python train.py --n_layer=10 --d_model=192 --vocab_size=4096 --activation="gelu" --parallel_block=false --init="trunc" --init_std_qkv=0.0456 --init_std_down=0.0 --lr=0.00286 --lr_head=0.00534 --schedule="cos" --doc_mask=true
Each number is 200 + 20 x the weight over its row's rms, rounded and kept within 0 to 999. Layers, rows and columns count from 0. The size before them is the row's rms in percent of the matrix's.

# k: layer 7 attention key, 288x192, rms 0.119, rows 207-243, columns 0-47
# q: layer 7 attention query, 288x192, rms 0.12, rows 208-244, columns 0-47
# v: layer 7 attention value, 288x192, rms 0.152, rows 192-223, columns 0-47
# o: layer 7 attention output (transposed), 288x192, rms 0.129, rows 192-223, columns 0-47
k207,126,167,181,135,195,163,206,186,186,233,161,208,187,186,201,190,224,163,170,199,195,182,206,202,213,204,205,208,215,222,194,235,198,199,182,199,195,191,214,162,190,163,247,200,217,222,203,179,194
q208,121,211,196,174,170,179,181,183,192,192,216,198,235,210,195,191,165,206,220,185,207,165,163,193,203,168,206,149,164,225,236,229,178,211,195,220,188,212,207,203,195,177,192,181,186,189,220,225,218
k208,120,195,195,192,185,174,184,203,210,218,204,170,200,190,187,211,201,197,236,181,217,193,157,220,202,192,185,201,195,202,227,212,179,185,166,180,179,193,179,196,174,178,152,215,167,210,195,207,229
q209,130,209,197,178,214,172,166,243,210,199,213,210,222,214,220,216,193,202,195,185,203,217,226,215,164,185,229,194,179,199,237,204,219,187,207,217,203,186,184,227,206,204,192,192,177,205,186,170,188
k209,130,200,198,197,220,198,188,201,181,188,204,207,181,184,198,199,167,186,200,167,217,202,226,157,176,176,213,179,202,174,226,206,214,218,190,232,209,175,199,212,203,182,270,207,189,173,203,196,226
q210,121,224,175,233,198,218,239,155,196,236,193,184,214,196,207,208,191,230,205,188,185,166,251,175,180,176,201,196,194,207,197,252,199,219,200,219,174,203,219,194,217,209,205,194,220,205,187,175,179
k210,118,217,192,198,208,219,189,197,206,165,198,174,243,158,209,216,191,205,217,201,171,192,191,211,183,203,222,210,187,195,228,220,161,191,190,211,195,185,199,186,168,182,149,207,202,200,212,189,162
q211,126,164,159,148,239,205,198,212,190,183,217,235,179,225,222,193,182,197,190,186,187,224,176,209,241,204,188,184,188,193,207,191,201,232,176,217,177,198,210,213,213,208,187,215,204,200,177,171,221
k211,124,187,210,194,218,218,202,209,199,199,228,202,209,219,191,193,225,173,192,178,233,168,200,181,230,190,201,208,187,205,179,183,185,245,206,214,200,197,183,178,159,183,200,213,190,165,195,169,184
q212,120,194,172,185,194,216,192,155,184,203,191,158,199,189,231,213,206,203,213,173,191,241,188,203,220,218,235,243,215,191,184,213,204,192,175,204,178,225,215,165,188,171,203,181,192,211,181,190,190
k212,120,166,237,194,176,210,179,161,211,201,193,175,174,182,181,214,229,218,230,186,201,183,185,171,200,210,179,218,193,195,228,214,239,215,210,186,210,207,189,186,188,219,207,202,178,220,202,189,195
q213,124,208,181,195,199,200,203,198,201,211,177,167,210,200,202,212,212,182,230,205,167,199,217,190,212,231,195,201,160,225,191,218,214,211,201,194,189,190,208,196,211,206,211,196,210,232,216,201,190
k213,120,187,187,184,191,213,218,217,202,195,195,194,201,245,207,191,213,179,197,234,194,156,196,159,194,216,191,231,182,187,248,201,190,208,140,233,214,209,188,203,207,166,203,214,206,235,200,237,214
q214,122,191,196,207,199,231,199,223,179,183,172,218,181,179,159,188,192,210,212,190,201,202,204,208,193,182,194,149,176,194,219,207,182,230,252,195,173,202,188,213,201,216,225,187,197,200,177,197,164
k214,121,170,207,206,211,194,191,159,188,199,198,191,154,182,165,196,126,202,205,201,202,209,222,178,201,225,197,168,157,214,219,182,148,189,230,210,187,202,199,205,211,200,193,196,212,212,182,158,201
q215,127,226,221,173,250,211,207,206,169,201,174,176,194,198,218,199,213,199,182,198,230,170,178,211,218,165,206,183,225,209,196,148,232,193,228,181,223,172,197,178,162,202,203,185,193,188,224,215,200
k215,124,200,203,185,193,208,215,203,158,184,155,214,230,198,214,222,157,207,212,211,234,250,218,197,214,194,222,197,228,195,166,214,182,197,154,154,208,166,214,195,221,201,174,175,177,166,183,224,209
q216,123,237,201,232,226,197,211,182,199,187,175,207,207,192,210,195,190,189,169,187,164,197,177,210,205,224,203,196,208,201,203,188,158,180,215,232,230,192,183,178,130,212,195,234,187,205,220,164,208
k216,121,202,210,236,185,184,180,216,200,201,210,222,225,207,225,233,172,156,189,226,186,203,189,224,211,246,182,177,207,174,241,186,216,227,209,225,213,209,213,181,201,189,184,198,160,194,188,205,230
q217,111,222,213,214,164,226,243,206,201,225,184,232,208,196,220,173,187,182,217,223,190,219,225,201,210,190,225,201,223,216,213,201,201,185,213,211,205,195,187,207,173,227,174,234,234,200,171,216,189
k217,114,247,209,181,164,211,176,200,202,212,201,215,177,219,198,186,192,227,189,208,216,224,215,200,201,207,193,224,225,181,231,193,211,185,202,221,180,222,181,224,195,248,179,189,236,188,168,191,186
q218,128,216,203,210,207,189,184,170,201,177,181,144,194,180,193,180,167,214,228,184,221,182,198,235,161,177,195,195,206,219,172,198,200,230,169,195,194,196,190,212,216,198,205,210,196,223,157,197,222
k218,129,199,207,140,187,176,213,221,209,167,214,166,200,200,205,210,225,166,180,200,182,188,191,207,187,198,195,176,192,186,209,196,196,210,187,208,230,204,251,241,192,223,217,163,183,175,211,200,211
q219,122,186,182,191,210,215,218,209,180,184,201,181,196,218,200,181,236,165,196,220,179,214,217,214,218,180,192,224,177,163,176,184,208,187,189,201,193,204,199,220,207,213,186,255,203,190,179,223,230
k219,120,213,211,210,185,238,215,181,201,202,220,152,209,210,209,207,228,181,188,189,189,204,174,220,205,194,211,198,205,206,191,173,198,162,219,226,163,207,177,216,213,233,209,192,209,204,188,230,199
q220,130,196,210,187,195,187,206,181,195,203,207,207,206,232,202,193,204,187,201,220,220,195,199,216,213,203,209,189,167,206,162,214,207,221,212,202,202,185,170,152,208,186,176,182,184,188,215,196,228
k220,127,178,186,183,201,222,146,183,233,199,165,190,193,197,202,221,203,163,176,158,204,157,224,216,216,160,184,218,189,201,182,180,204,177,206,174,216,223,194,161,220,205,187,209,161,220,206,212,212
q221,118,192,197,250,205,192,199,206,223,201,197,220,193,206,228,208,192,225,179,177,199,185,202,176,219,182,200,178,199,205,203,186,191,217,223,200,186,233,197,216,211,190,209,202,202,205,178,243,200
k221,118,162,208,223,224,193,189,237,191,215,192,196,222,179,193,185,201,183,197,204,183,195,198,182,236,196,246,206,212,192,188,239,161,220,244,207,220,216,199,229,198,203,203,239,182,168,186,197,195
q222,112,182,217,217,177,146,217,235,203,187,197,198,205,192,205,206,181,209,192,197,200,218,196,210,215,198,217,220,218,152,200,187,168,185,163,211,152,170,199,203,167,242,197,173,189,215,208,201,204
k222,113,201,207,159,197,171,203,194,195,197,178,224,224,202,201,227,205,213,189,166,199,236,201,205,227,190,244,184,211,162,203,211,202,206,239,204,174,204,195,223,183,198,212,176,199,184,221,208,212
q223,117,237,186,228,219,193,202,230,210,167,200,203,232,154,170,228,244,174,244,186,188,175,177,189,220,174,203,172,213,195,169,211,189,190,178,171,203,202,173,193,219,181,176,161,179,232,197,215,235
k223,116,208,177,214,240,180,207,213,177,188,195,230,231,159,184,226,237,165,203,237,213,197,194,193,221,217,175,199,226,180,199,192,236,220,215,189,201,179,171,211,186,213,192,185,215,222,217,205,205
v192,132,197,242,194,175,200,217,177,240,221,226,196,191,231,181,229,164,199,174,201,205,188,198,191,180,189,229,199,213,187,253,208,224,183,192,205,182,169,199,204,175,184,220,174,163,209,216,183,213
o192,129,212,151,194,160,205,243,197,203,226,215,198,187,208,221,197,198,203,165,210,190,193,174,173,171,165,196,198,197,168,255,191,193,183,202,201,185,198,183,137,209,228,187,206,179,187,215,192,230
v193,123,178,185,223,203,193,217,163,186,144,181,216,175,194,192,246,219,206,192,205,184,215,198,197,165,212,203,231,201,195,199,220,198,192,213,223,190,178,216,205,223,223,182,197,186,176,181,218,204
o193,127,212,203,213,218,194,190,194,207,211,212,219,216,160,191,228,189,214,221,170,213,177,194,208,200,192,193,213,179,167,216,233,202,179,174,232,191,180,199,207,224,214,165,158,178,198,175,218,206
v194,123,199,182,199,191,213,176,224,212,162,214,181,163,193,225,187,191,204,178,211,246,179,206,193,230,229,181,174,191,190,210,194,217,194,203,179,189,178,213,170,222,206,180,181,170,172,190,213,211
o194,127,181,202,186,214,228,222,213,200,232,207,217,225,221,197,174,208,223,199,182,197,216,187,224,234,191,173,226,211,214,207,197,188,227,203,192,211,200,207,196,191,219,189,170,191,191,198,206,192
v195,126,191,205,193,215,181,200,199,185,182,185,241,225,201,176,203,196,212,213,219,184,215,195,197,198,215,228,225,241,199,204,207,178,191,197,179,213,191,167,192,200,224,216,183,192,200,202,167,215
o195,127,226,228,172,206,191,220,185,170,194,159,239,213,197,191,209,219,214,223,216,184,226,223,228,214,197,205,212,229,176,180,194,175,196,210,214,228,197,164,219,236,223,200,183,209,213,233,175,181
v196,123,209,224,206,222,238,208,204,175,214,204,211,205,202,197,199,219,218,228,217,193,221,204,215,201,203,216,215,213,180,215,158,212,241,197,205,225,197,200,190,188,223,208,214,187,220,168,194,199
o196,123,184,220,195,197,188,213,214,227,162,209,209,239,206,200,186,224,211,211,164,169,215,177,210,177,182,190,198,224,229,213,196,198,206,203,198,203,235,210,159,197,174,206,169,218,188,183,193,191
v197,120,182,175,170,199,199,195,178,197,161,244,212,224,215,189,171,229,216,202,198,194,169,199,161,196,240,194,191,198,209,211,210,200,207,191,174,193,209,245,182,216,225,172,219,186,183,207,180,155
o197,125,202,212,177,223,204,203,175,149,198,199,192,249,175,192,216,188,204,220,208,168,212,187,178,182,231,200,190,236,205,201,199,196,225,229,172,195,159,182,190,209,212,200,182,175,172,226,206,184
v198,128,208,210,199,208,246,190,227,233,225,194,204,176,190,233,203,187,209,192,215,192,215,242,211,209,212,222,157,200,215,213,197,238,231,205,164,171,215,203,199,209,199,233,193,218,187,229,209,204
o198,122,222,187,191,194,193,206,204,234,198,200,197,202,198,220,212,213,186,185,243,167,204,227,217,194,191,202,195,170,207,217,173,230,219,204,201,219,254,209,212,188,188,237,187,196,208,241,227,202
v199,122,216,198,193,184,208,212,217,215,161,216,176,202,212,245,191,187,200,207,197,153,181,206,195,207,193,218,204,199,186,198,208,183,176,188,206,187,171,193,171,189,222,188,192,191,165,232,146,183
o199,119,172,188,194,161,184,206,200,202,197,204,208,193,183,244,196,210,175,176,187,244,166,205,195,232,208,182,190,181,205,205,217,207,194,182,192,191,190,209,189,178,205,197,188,202,177,254,182,198
v200,121,180,211,186,203,212,191,216,154,187,194,171,212,178,223,194,154,223,193,200,181,200,219,191,200,208,178,225,177,206,157,185,244,191,191,229,206,196,179,229,219,183,182,167,193,194,181,197,169
o200,126,204,175,182,225,211,163,191,201,193,189,179,218,205,221,222,183,171,187,170,186,203,178,168,180,184,230,217,188,179,209,184,178,200,201,254,201,224,189,222,176,188,208,171,185,200,233,207,221
v201,116,181,187,206,173,230,175,211,198,207,193,181,187,190,162,199,250,239,199,192,196,196,168,221,245,226,198,164,206,172,184,207,207,185,191,238,204,204,209,194,201,212,205,214,227,174,223,229,217
o201,116,212,183,166,202,178,177,215,189,189,176,182,196,189,164,202,197,223,217,208,213,192,218,221,172,213,199,210,205,165,171,184,174,203,212,179,227,202,199,189,206,200,190,186,218,182,188,170,200
v202,121,200,170,191,210,196,170,170,204,203,224,210,178,199,197,222,256,208,220,210,218,209,196,233,222,195,192,217,186,238,208,206,190,223,202,184,198,170,183,180,159,188,220,197,214,235,155,204,165
o202,121,258,187,186,204,182,231,193,193,178,202,212,209,233,223,214,205,185,224,190,215,192,166,196,195,209,199,213,218,213,208,191,190,208,190,197,212,184,210,198,166,196,188,198,184,200,193,204,185
v203,121,220,214,202,195,189,234,210,204,194,195,194,215,195,186,178,176,190,215,209,218,182,207,203,207,214,207,178,204,205,190,203,176,201,198,158,216,166,187,244,174,184,211,229,223,201,200,228,224
o203,122,202,221,177,166,200,204,201,194,194,208,197,242,170,196,158,204,189,202,199,211,157,194,182,189,161,198,210,184,176,245,202,179,165,202,185,200,193,174,203,186,226,183,233,199,201,190,228,192
v204,120,219,217,216,214,194,222,197,195,206,229,206,195,205,193,169,192,181,218,203,192,219,221,223,202,201,237,211,197,181,185,180,207,190,203,249,223,209,189,181,209,187,192,250,244,175,158,202,225
o204,115,197,226,224,221,182,240,200,182,207,219,156,199,209,202,206,221,209,190,200,200,188,216,221,163,179,194,180,236,161,176,209,202,168,185,244,223,187,188,195,230,168,190,180,242,181,164,221,229
v205,119,209,195,205,201,188,213,180,195,194,188,219,192,203,207,195,219,186,151,206,191,198,205,217,164,189,193,197,205,185,221,179,190,202,212,162,234,177,173,165,198,212,190,258,189,206,277,190,189
o205,117,172,188,218,169,193,185,203,215,177,197,211,200,252,217,221,189,202,203,198,176,205,226,175,171,211,223,184,169,183,227,200,196,200,203,150,227,203,174,145,193,201,196,185,194,188,245,180,205
v206,116,219,225,190,222,225,222,165,189,227,244,196,228,207,174,182,179,193,173,176,201,174,163,245,176,181,212,180,222,177,178,193,202,188,208,197,168,168,204,194,197,193,173,171,182,214,153,192,201
o206,120,209,209,176,211,196,171,198,187,221,188,174,240,216,187,162,212,171,193,202,188,168,132,165,215,174,197,201,217,193,199,181,228,170,212,204,194,180,236,215,173,181,195,214,194,230,184,199,218
v207,122,193,183,223,198,186,179,193,190,228,167,176,181,219,182,208,204,219,208,220,221,219,204,199,234,187,175,211,220,230,188,231,195,268,209,217,230,201,221,178,195,218,181,194,199,197,193,215,184
o207,123,224,205,201,200,187,206,233,163,213,197,218,195,217,196,207,222,202,227,199,200,201,205,231,198,189,198,220,187,234,175,236,215,266,200,200,231,209,182,211,218,216,161,206,194,161,172,196,182
v208,119,197,201,215,185,214,185,190,206,224,195,233,187,227,190,193,196,206,226,230,197,192,200,208,208,212,221,187,221,185,194,204,219,189,224,204,206,209,210,220,184,178,151,230,173,163,187,199,178
o208,119,161,202,203,185,212,191,219,198,204,196,209,194,203,184,203,214,232,224,202,187,192,171,217,246,181,237,207,198,214,206,193,218,202,206,229,230,189,202,201,198,218,156,240,187,165,224,168,168
v209,121,142,193,212,163,201,204,217,219,234,191,186,219,184,197,175,195,208,192,190,202,238,168,197,193,183,175,202,181,175,196,187,214,219,211,208,189,222,196,202,179,214,161,209,225,189,193,204,177
o209,122,188,182,220,190,183,219,214,212,223,182,188,200,218,208,206,187,215,183,209,216,175,165,198,201,221,200,178,187,202,184,210,161,225,225,160,237,173,197,217,155,209,187,169,180,160,176,207,211
v210,117,172,212,179,200,178,190,166,222,231,200,170,159,199,161,238,200,190,190,211,232,179,203,198,209,205,203,177,170,215,183,211,208,176,200,202,192,194,206,221,193,234,193,179,194,177,236,165,254
o210,114,172,197,187,204,208,180,204,183,210,178,157,190,201,189,231,198,206,191,183,210,204,176,191,178,206,210,187,225,209,172,239,215,220,223,182,158,182,218,223,195,220,198,203,174,159,201,170,217
v211,120,156,208,204,213,182,200,180,187,181,184,214,200,179,241,221,218,205,174,197,210,231,214,184,215,206,193,216,198,201,229,182,200,237,200,187,192,229,181,185,174,187,195,219,182,161,211,178,207
o211,120,190,142,183,178,216,167,183,187,196,197,241,216,184,225,246,218,204,192,171,193,232,227,214,180,187,185,195,234,217,202,197,203,189,211,161,198,206,214,210,176,193,197,185,185,198,191,226,153
v212,122,202,205,210,214,218,173,211,210,169,193,182,213,204,228,168,206,170,165,213,189,193,193,207,213,191,172,177,219,185,154,213,173,211,170,176,214,189,202,220,190,229,171,186,209,196,229,212,227
o212,119,195,183,172,195,205,201,186,213,180,200,189,202,207,214,170,198,190,177,179,224,208,207,198,202,213,214,160,206,204,174,203,203,215,207,174,222,203,226,189,230,231,202,198,207,206,236,191,221
v213,119,205,180,163,222,197,216,198,162,214,181,215,206,191,235,177,191,225,219,242,177,227,198,209,185,215,207,201,185,203,164,222,224,209,202,177,211,189,230,215,207,225,205,169,182,205,206,203,234
o213,116,231,212,200,213,202,235,198,193,176,180,201,198,207,212,220,169,207,220,196,195,223,203,243,204,181,222,200,215,194,234,208,204,207,188,172,204,200,195,266,194,191,205,181,215,227,195,199,230
v214,122,188,190,184,186,204,184,165,191,179,187,241,179,220,190,207,164,201,202,239,236,201,186,216,187,203,180,208,197,203,192,209,172,223,194,218,198,228,186,220,186,180,221,225,173,165,233,206,178
o214,119,223,201,196,183,197,173,193,183,180,190,222,222,221,185,205,211,189,224,153,229,211,172,238,198,193,229,199,214,210,209,183,203,218,175,225,209,190,214,199,214,197,217,169,196,218,228,240,215
v215,128,194,169,231,204,185,190,202,201,208,225,181,207,244,204,228,188,186,198,228,189,228,190,209,189,214,200,215,219,196,190,204,213,235,194,220,180,195,191,205,219,192,195,192,207,224,217,198,227
o215,125,190,187,233,221,213,187,220,204,188,189,226,222,185,226,208,214,224,199,209,172,234,149,215,190,202,211,200,199,203,197,189,194,191,203,219,196,162,198,193,250,195,164,188,194,203,208,185,221
v216,121,201,192,202,195,201,230,197,224,181,185,210,177,168,177,187,194,213,181,184,217,226,193,212,187,185,248,153,184,206,191,237,227,203,190,201,190,219,202,186,207,209,224,220,202,220,221,204,166
o216,124,190,232,198,194,199,224,190,186,215,164,166,186,240,179,216,199,183,186,228,240,237,184,227,229,156,196,199,199,209,207,201,186,219,231,203,190,245,198,147,211,202,189,208,201,202,182,206,178
v217,119,185,165,202,216,180,262,168,193,189,213,197,226,177,225,198,206,201,204,227,218,246,173,195,194,218,203,222,216,204,191,197,183,202,190,215,188,211,193,205,184,167,190,168,204,185,176,213,210
o217,123,194,184,225,195,196,213,135,201,199,228,203,224,185,192,170,174,215,216,191,225,199,205,213,194,206,173,226,236,210,211,187,202,186,176,199,197,179,217,210,207,196,196,192,156,198,180,230,192
v218,127,204,196,218,214,187,193,202,200,207,210,174,199,197,154,190,180,163,198,194,197,180,215,186,201,208,210,214,215,181,186,227,197,226,209,180,259,208,199,206,212,209,221,175,232,195,202,224,173
o218,129,215,209,221,203,199,221,174,202,219,205,220,216,215,188,193,226,197,194,173,211,176,210,195,187,176,204,162,203,200,180,213,203,187,192,207,196,221,184,193,227,229,199,226,227,197,226,227,200
v219,125,182,208,219,208,193,203,195,173,185,189,223,209,230,202,161,198,214,227,204,146,193,203,213,186,185,238,231,170,243,202,181,211,162,201,192,203,204,199,189,220,173,183,165,185,183,192,222,216
o219,119,207,188,185,207,226,207,156,171,204,192,228,202,225,241,216,186,231,212,207,167,193,200,215,161,190,228,202,190,203,212,174,218,166,192,247,195,190,201,210,232,211,186,151,190,193,194,212,229
v220,116,215,213,195,198,224,192,196,216,197,180,193,231,198,158,193,218,215,163,250,202,204,206,199,179,140,232,203,182,218,178,248,185,240,202,206,174,156,146,190,224,202,187,211,215,181,179,176,204
o220,116,237,221,181,183,199,181,203,272,208,211,197,186,209,214,197,234,191,194,238,216,207,223,216,166,188,241,204,197,223,205,204,189,211,197,179,222,151,171,176,174,192,218,169,211,165,183,199,173
v221,116,194,229,208,205,196,181,167,187,176,200,230,171,217,199,197,192,187,174,186,211,203,210,186,199,210,187,212,181,203,219,213,234,225,174,189,212,207,188,201,162,214,221,239,215,200,185,217,233
o221,120,219,227,196,198,192,212,200,202,211,231,186,172,182,207,208,175,172,156,148,193,240,160,170,178,217,206,168,175,204,182,203,222,243,199,203,191,212,176,194,178,216,223,242,214,193,158,249,204
v222,122,206,205,234,205,216,203,218,196,204,166,193,197,155,215,233,189,179,172,206,204,229,190,233,208,200,199,209,210,188,208,171,204,237,198,216,199,217,162,169,173,192,208,214,186,185,173,171,216
o222,126,195,202,214,188,183,217,214,186,243,159,196,236,183,177,226,190,173,223,204,206,220,217,218,195,187,181,232,218,222,183,236,215,220,216,199,202,208,214,190,214,188,219,200,220,197,179,168,214
v223,122,217,191,174,166,229,202,201,226,180,190,213,235,161,225,193,197,209,222,229,189,200,204,186,227,213,217,197,240,194,196,158,217,231,206,218,195,195,201,232,205,174,218,174,215,191,228,206,173
o223,120,208,227,192,196,173,214,184,200,178,188,218,212,192,209,186,212,192,209,225,183,195,191,204,214,201,213,213,198,228,219,183,211,201,203,203,193,185,218,191,194,205,179,163,235,222,219,201,184
q224,063,217,211,201,242,199,238,225,198,227,194,228,201,181,187,186,213,182,174,211,206,182,234,163,195,194,207,197,233,186,181,192,207,211,221,210,197,186,260,216,201,162,212,200,182,205,205,190,181
k224,065,205,206,172,229,217,181,187,202,199,177,198,240,210,195,181,193,194,202,177,190,203,222,203,227,194,187,178,191,211,200,231,216,192,221,214,208,216,199,188,185,204,194,233,190,244,216,204,237
q225,077,182,154,228,223,208,197,202,180,213,250,202,167,175,236,194,194,221,176,175,205,201,214,198,218,186,190,231,231,195,152,224,206,174,197,222,186,214,177,174,216,199,187,191,221,184,202,191,187
k225,066,200,205,180,208,192,196,207,208,133,161,229,198,190,141,202,197,231,190,185,190,220,255,237,200,189,218,207,209,187,189,198,164,170,168,199,200,179,214,200,197,187,183,217,234,208,210,210,230
q226,108,239,202,212,178,217,235,211,205,209,202,222,191,177,223,223,208,203,184,232,196,167,156,199,181,167,180,224,192,247,247,194,223,212,212,202,190,205,214,201,250,205,213,234,226,185,212,195,192
k226,078,199,221,189,227,179,199,191,219,183,197,187,216,209,199,180,201,221,232,200,180,222,204,159,190,193,177,222,240,249,227,215,209,197,204,201,191,190,197,205,226,203,165,250,190,229,188,179,178
q227,120,228,184,222,152,222,232,210,191,239,210,190,212,193,232,215,208,220,208,195,199,215,200,179,187,189,210,247,189,255,225,184,214,192,210,193,195,191,212,216,219,210,199,219,213,175,195,203,182
k227,087,187,231,195,238,179,233,180,233,201,222,187,199,168,172,207,234,208,208,217,206,197,198,200,239,170,213,232,205,200,220,250,214,214,176,204,170,213,207,209,222,201,161,195,186,233,205,179,226
q228,076,202,214,221,186,209,206,211,193,221,193,170,200,204,181,245,243,185,212,232,189,205,159,166,180,211,212,216,149,214,228,181,186,190,199,210,201,181,213,227,195,200,203,213,202,206,183,194,181
k228,066,190,189,189,223,196,182,199,200,207,201,183,191,221,202,196,194,200,221,239,244,167,239,197,188,221,205,186,151,180,191,183,192,205,167,198,164,174,143,219,178,203,186,185,176,186,208,200,208
q229,096,228,193,220,168,238,196,225,208,194,173,237,201,184,185,248,232,215,193,226,189,183,189,199,184,196,221,218,182,237,242,196,213,210,220,168,207,195,217,235,216,216,223,223,183,181,218,205,193
k229,079,215,205,208,189,190,215,188,192,242,189,157,185,216,211,207,182,188,190,237,181,178,170,185,186,219,178,179,183,180,207,172,191,245,177,200,203,218,201,217,205,222,195,201,167,171,132,211,184
q230,076,174,235,207,175,226,186,210,194,155,143,246,202,216,192,190,210,220,211,215,170,180,206,194,183,232,209,190,171,157,246,187,198,224,175,168,237,179,186,218,211,211,245,198,210,198,222,196,252
k230,101,186,186,183,185,216,159,233,153,209,194,218,201,212,237,194,179,182,199,179,216,219,206,203,152,225,181,184,205,183,170,172,219,183,212,210,227,184,218,203,170,194,221,163,203,175,213,204,164
q231,093,221,193,203,140,194,210,162,205,220,179,222,183,199,221,236,187,168,210,209,202,159,185,249,223,184,190,229,168,241,237,206,197,196,193,202,182,203,202,203,198,159,237,200,216,181,201,190,208
k231,097,199,155,160,165,222,163,207,148,185,197,237,178,208,216,176,212,197,212,189,241,206,214,185,171,217,207,173,187,171,170,207,197,210,219,193,224,180,218,208,158,193,164,172,209,198,209,210,218
q232,108,197,172,204,177,211,193,213,174,198,250,199,218,196,167,215,220,214,176,203,198,189,216,198,195,230,191,196,210,159,209,162,174,230,191,207,203,198,236,198,186,203,197,203,197,167,200,218,222
k232,099,209,204,195,198,196,173,244,232,187,188,252,228,183,165,173,196,207,189,176,197,189,224,194,211,222,228,203,221,193,208,185,204,224,187,194,216,159,175,215,200,179,212,224,203,145,225,199,190
q233,102,194,179,196,194,170,234,209,199,233,197,194,200,248,182,200,212,195,196,165,185,233,216,189,218,202,174,210,218,201,195,228,223,229,228,193,177,246,194,180,205,231,209,182,168,208,198,184,190
k233,094,191,189,179,191,154,212,226,203,159,190,194,195,206,206,210,183,199,209,176,165,214,185,171,210,181,196,208,219,200,207,184,153,182,187,214,175,181,227,165,181,173,186,186,234,196,200,203,207
q234,106,212,197,237,194,199,225,198,192,206,178,225,197,204,187,224,225,216,153,180,171,173,187,224,198,150,214,217,213,183,195,200,166,156,197,210,195,188,219,211,189,208,206,234,205,185,240,210,218
k234,100,202,201,230,190,188,227,187,203,209,152,232,180,228,194,227,198,187,192,220,177,181,184,183,208,193,167,176,170,156,216,204,230,182,200,221,196,229,178,204,206,188,178,187,199,200,167,227,210
q235,098,206,213,222,211,197,198,212,214,168,183,198,233,248,186,204,207,192,237,180,223,165,250,206,196,228,210,204,210,195,192,214,200,194,208,217,214,229,206,228,182,216,166,184,230,202,199,240,194
k235,085,207,188,239,222,198,203,202,213,178,213,211,206,224,194,219,209,198,225,218,182,200,214,161,221,194,201,173,192,179,204,187,186,175,197,235,196,207,188,187,176,190,188,210,202,211,218,196,188
q236,105,198,229,193,230,164,204,191,191,220,195,173,220,164,188,207,201,173,179,162,191,190,229,168,247,198,208,185,216,206,216,204,209,251,183,191,181,224,211,172,194,160,226,187,175,178,216,227,209
k236,099,240,205,267,191,181,189,221,192,208,207,220,216,179,161,193,210,185,217,203,199,190,184,197,215,202,224,220,209,192,237,245,176,180,232,206,194,204,187,213,218,194,219,204,182,180,184,220,248
q237,111,200,190,213,154,222,210,218,198,196,193,214,175,205,236,205,185,208,186,243,176,185,173,184,165,219,210,205,198,208,159,202,220,177,214,209,163,210,190,182,198,153,231,193,204,219,181,201,197
k237,105,193,215,237,198,167,211,228,190,210,185,197,197,216,237,195,192,199,185,213,168,181,205,177,194,204,204,177,217,203,191,251,244,199,228,203,200,220,231,191,190,215,209,213,191,202,174,200,180
q238,102,178,182,200,228,188,194,185,203,205,170,223,183,217,185,203,229,207,241,206,198,166,225,192,169,151,215,207,197,220,212,198,238,224,171,207,186,190,144,207,220,225,193,229,193,185,188,207,200
k238,103,194,203,191,189,247,233,195,186,213,181,156,186,207,209,208,183,194,183,234,179,226,191,182,141,186,215,224,182,212,195,196,179,195,208,161,218,195,169,171,214,227,220,217,206,183,181,207,184
q239,106,173,198,205,213,185,201,200,196,163,253,136,205,188,185,216,213,179,216,193,192,200,201,194,231,206,211,216,202,172,180,203,200,186,198,239,205,196,219,185,201,173,183,192,202,233,216,199,212
k239,108,179,203,185,182,184,209,169,222,175,201,173,222,188,178,228,233,186,192,170,210,190,229,216,225,250,165,214,206,209,239,235,218,189,191,199,198,189,238,222,208,190,173,211,206,197,224,219,240
q240,106,219,194,241,223,198,197,213,184,202,183,207,223,220,207,221,212,201,199,177,151,204,221,222,242,196,208,226,220,230,184,203,209,245,220,212,210,190,172,200,219,218,194,206,188,207,200,214,210
k240,102,233,191,215,208,185,204,191,211,176,210,229,218,182,213,191,196,196,205,202,195,184,213,186,287,195,215,183,211,183,216,247,186,185,192,205,235,212,218,196,196,200,196,173,233,183,202,221,222
q241,093,205,165,197,172,186,176,186,198,203,157,201,194,211,210,190,192,205,183,201,212,194,197,221,203,197,169,172,206,181,188,208,192,181,189,200,204,179,176,229,183,211,184,197,190,171,219,189,185
k241,088,196,198,196,204,218,206,172,179,194,224,192,164,190,206,243,215,189,175,201,206,207,201,180,189,184,202,171,216,193,199,187,212,186,219,210,225,200,212,190,197,216,207,164,216,157,202,184,207
q242,111,201,184,218,174,191,205,202,169,217,220,212,189,178,211,196,208,196,194,190,190,182,209,201,213,178,206,214,197,190,171,187,171,220,206,211,228,192,223,216,186,245,185,181,200,198,220,182,159
k242,103,183,166,169,203,190,204,192,211,206,209,171,206,206,185,197,263,223,210,194,214,212,201,195,241,186,192,192,207,161,206,194,163,217,194,228,181,177,182,232,180,240,180,205,220,212,227,208,199
q243,096,200,244,195,202,213,198,217,194,212,230,219,222,183,189,198,161,217,222,192,206,232,211,197,217,240,174,157,170,206,218,200,170,183,200,201,217,202,222,202,207,223,223,209,211,230,192,169,166
k243,103,167,215,175,238,189,186,162,222,192,248,205,230,173,175,160,210,199,203,213,223,200,203,199,178,212,173,192,204,216,178,154,192,212,177,231,209,176,234,208,218,180,198,237,211,253,228,185,181
q244,092,211,198,221,249,178,175,215,219,198,188,189,209,207,222,221,190,197,239,189,186,185,237,200,251,173,184,208,198,220,174,196,188,173,189,211,215,211,157,151,188,188,232,165,249,211,184,205,203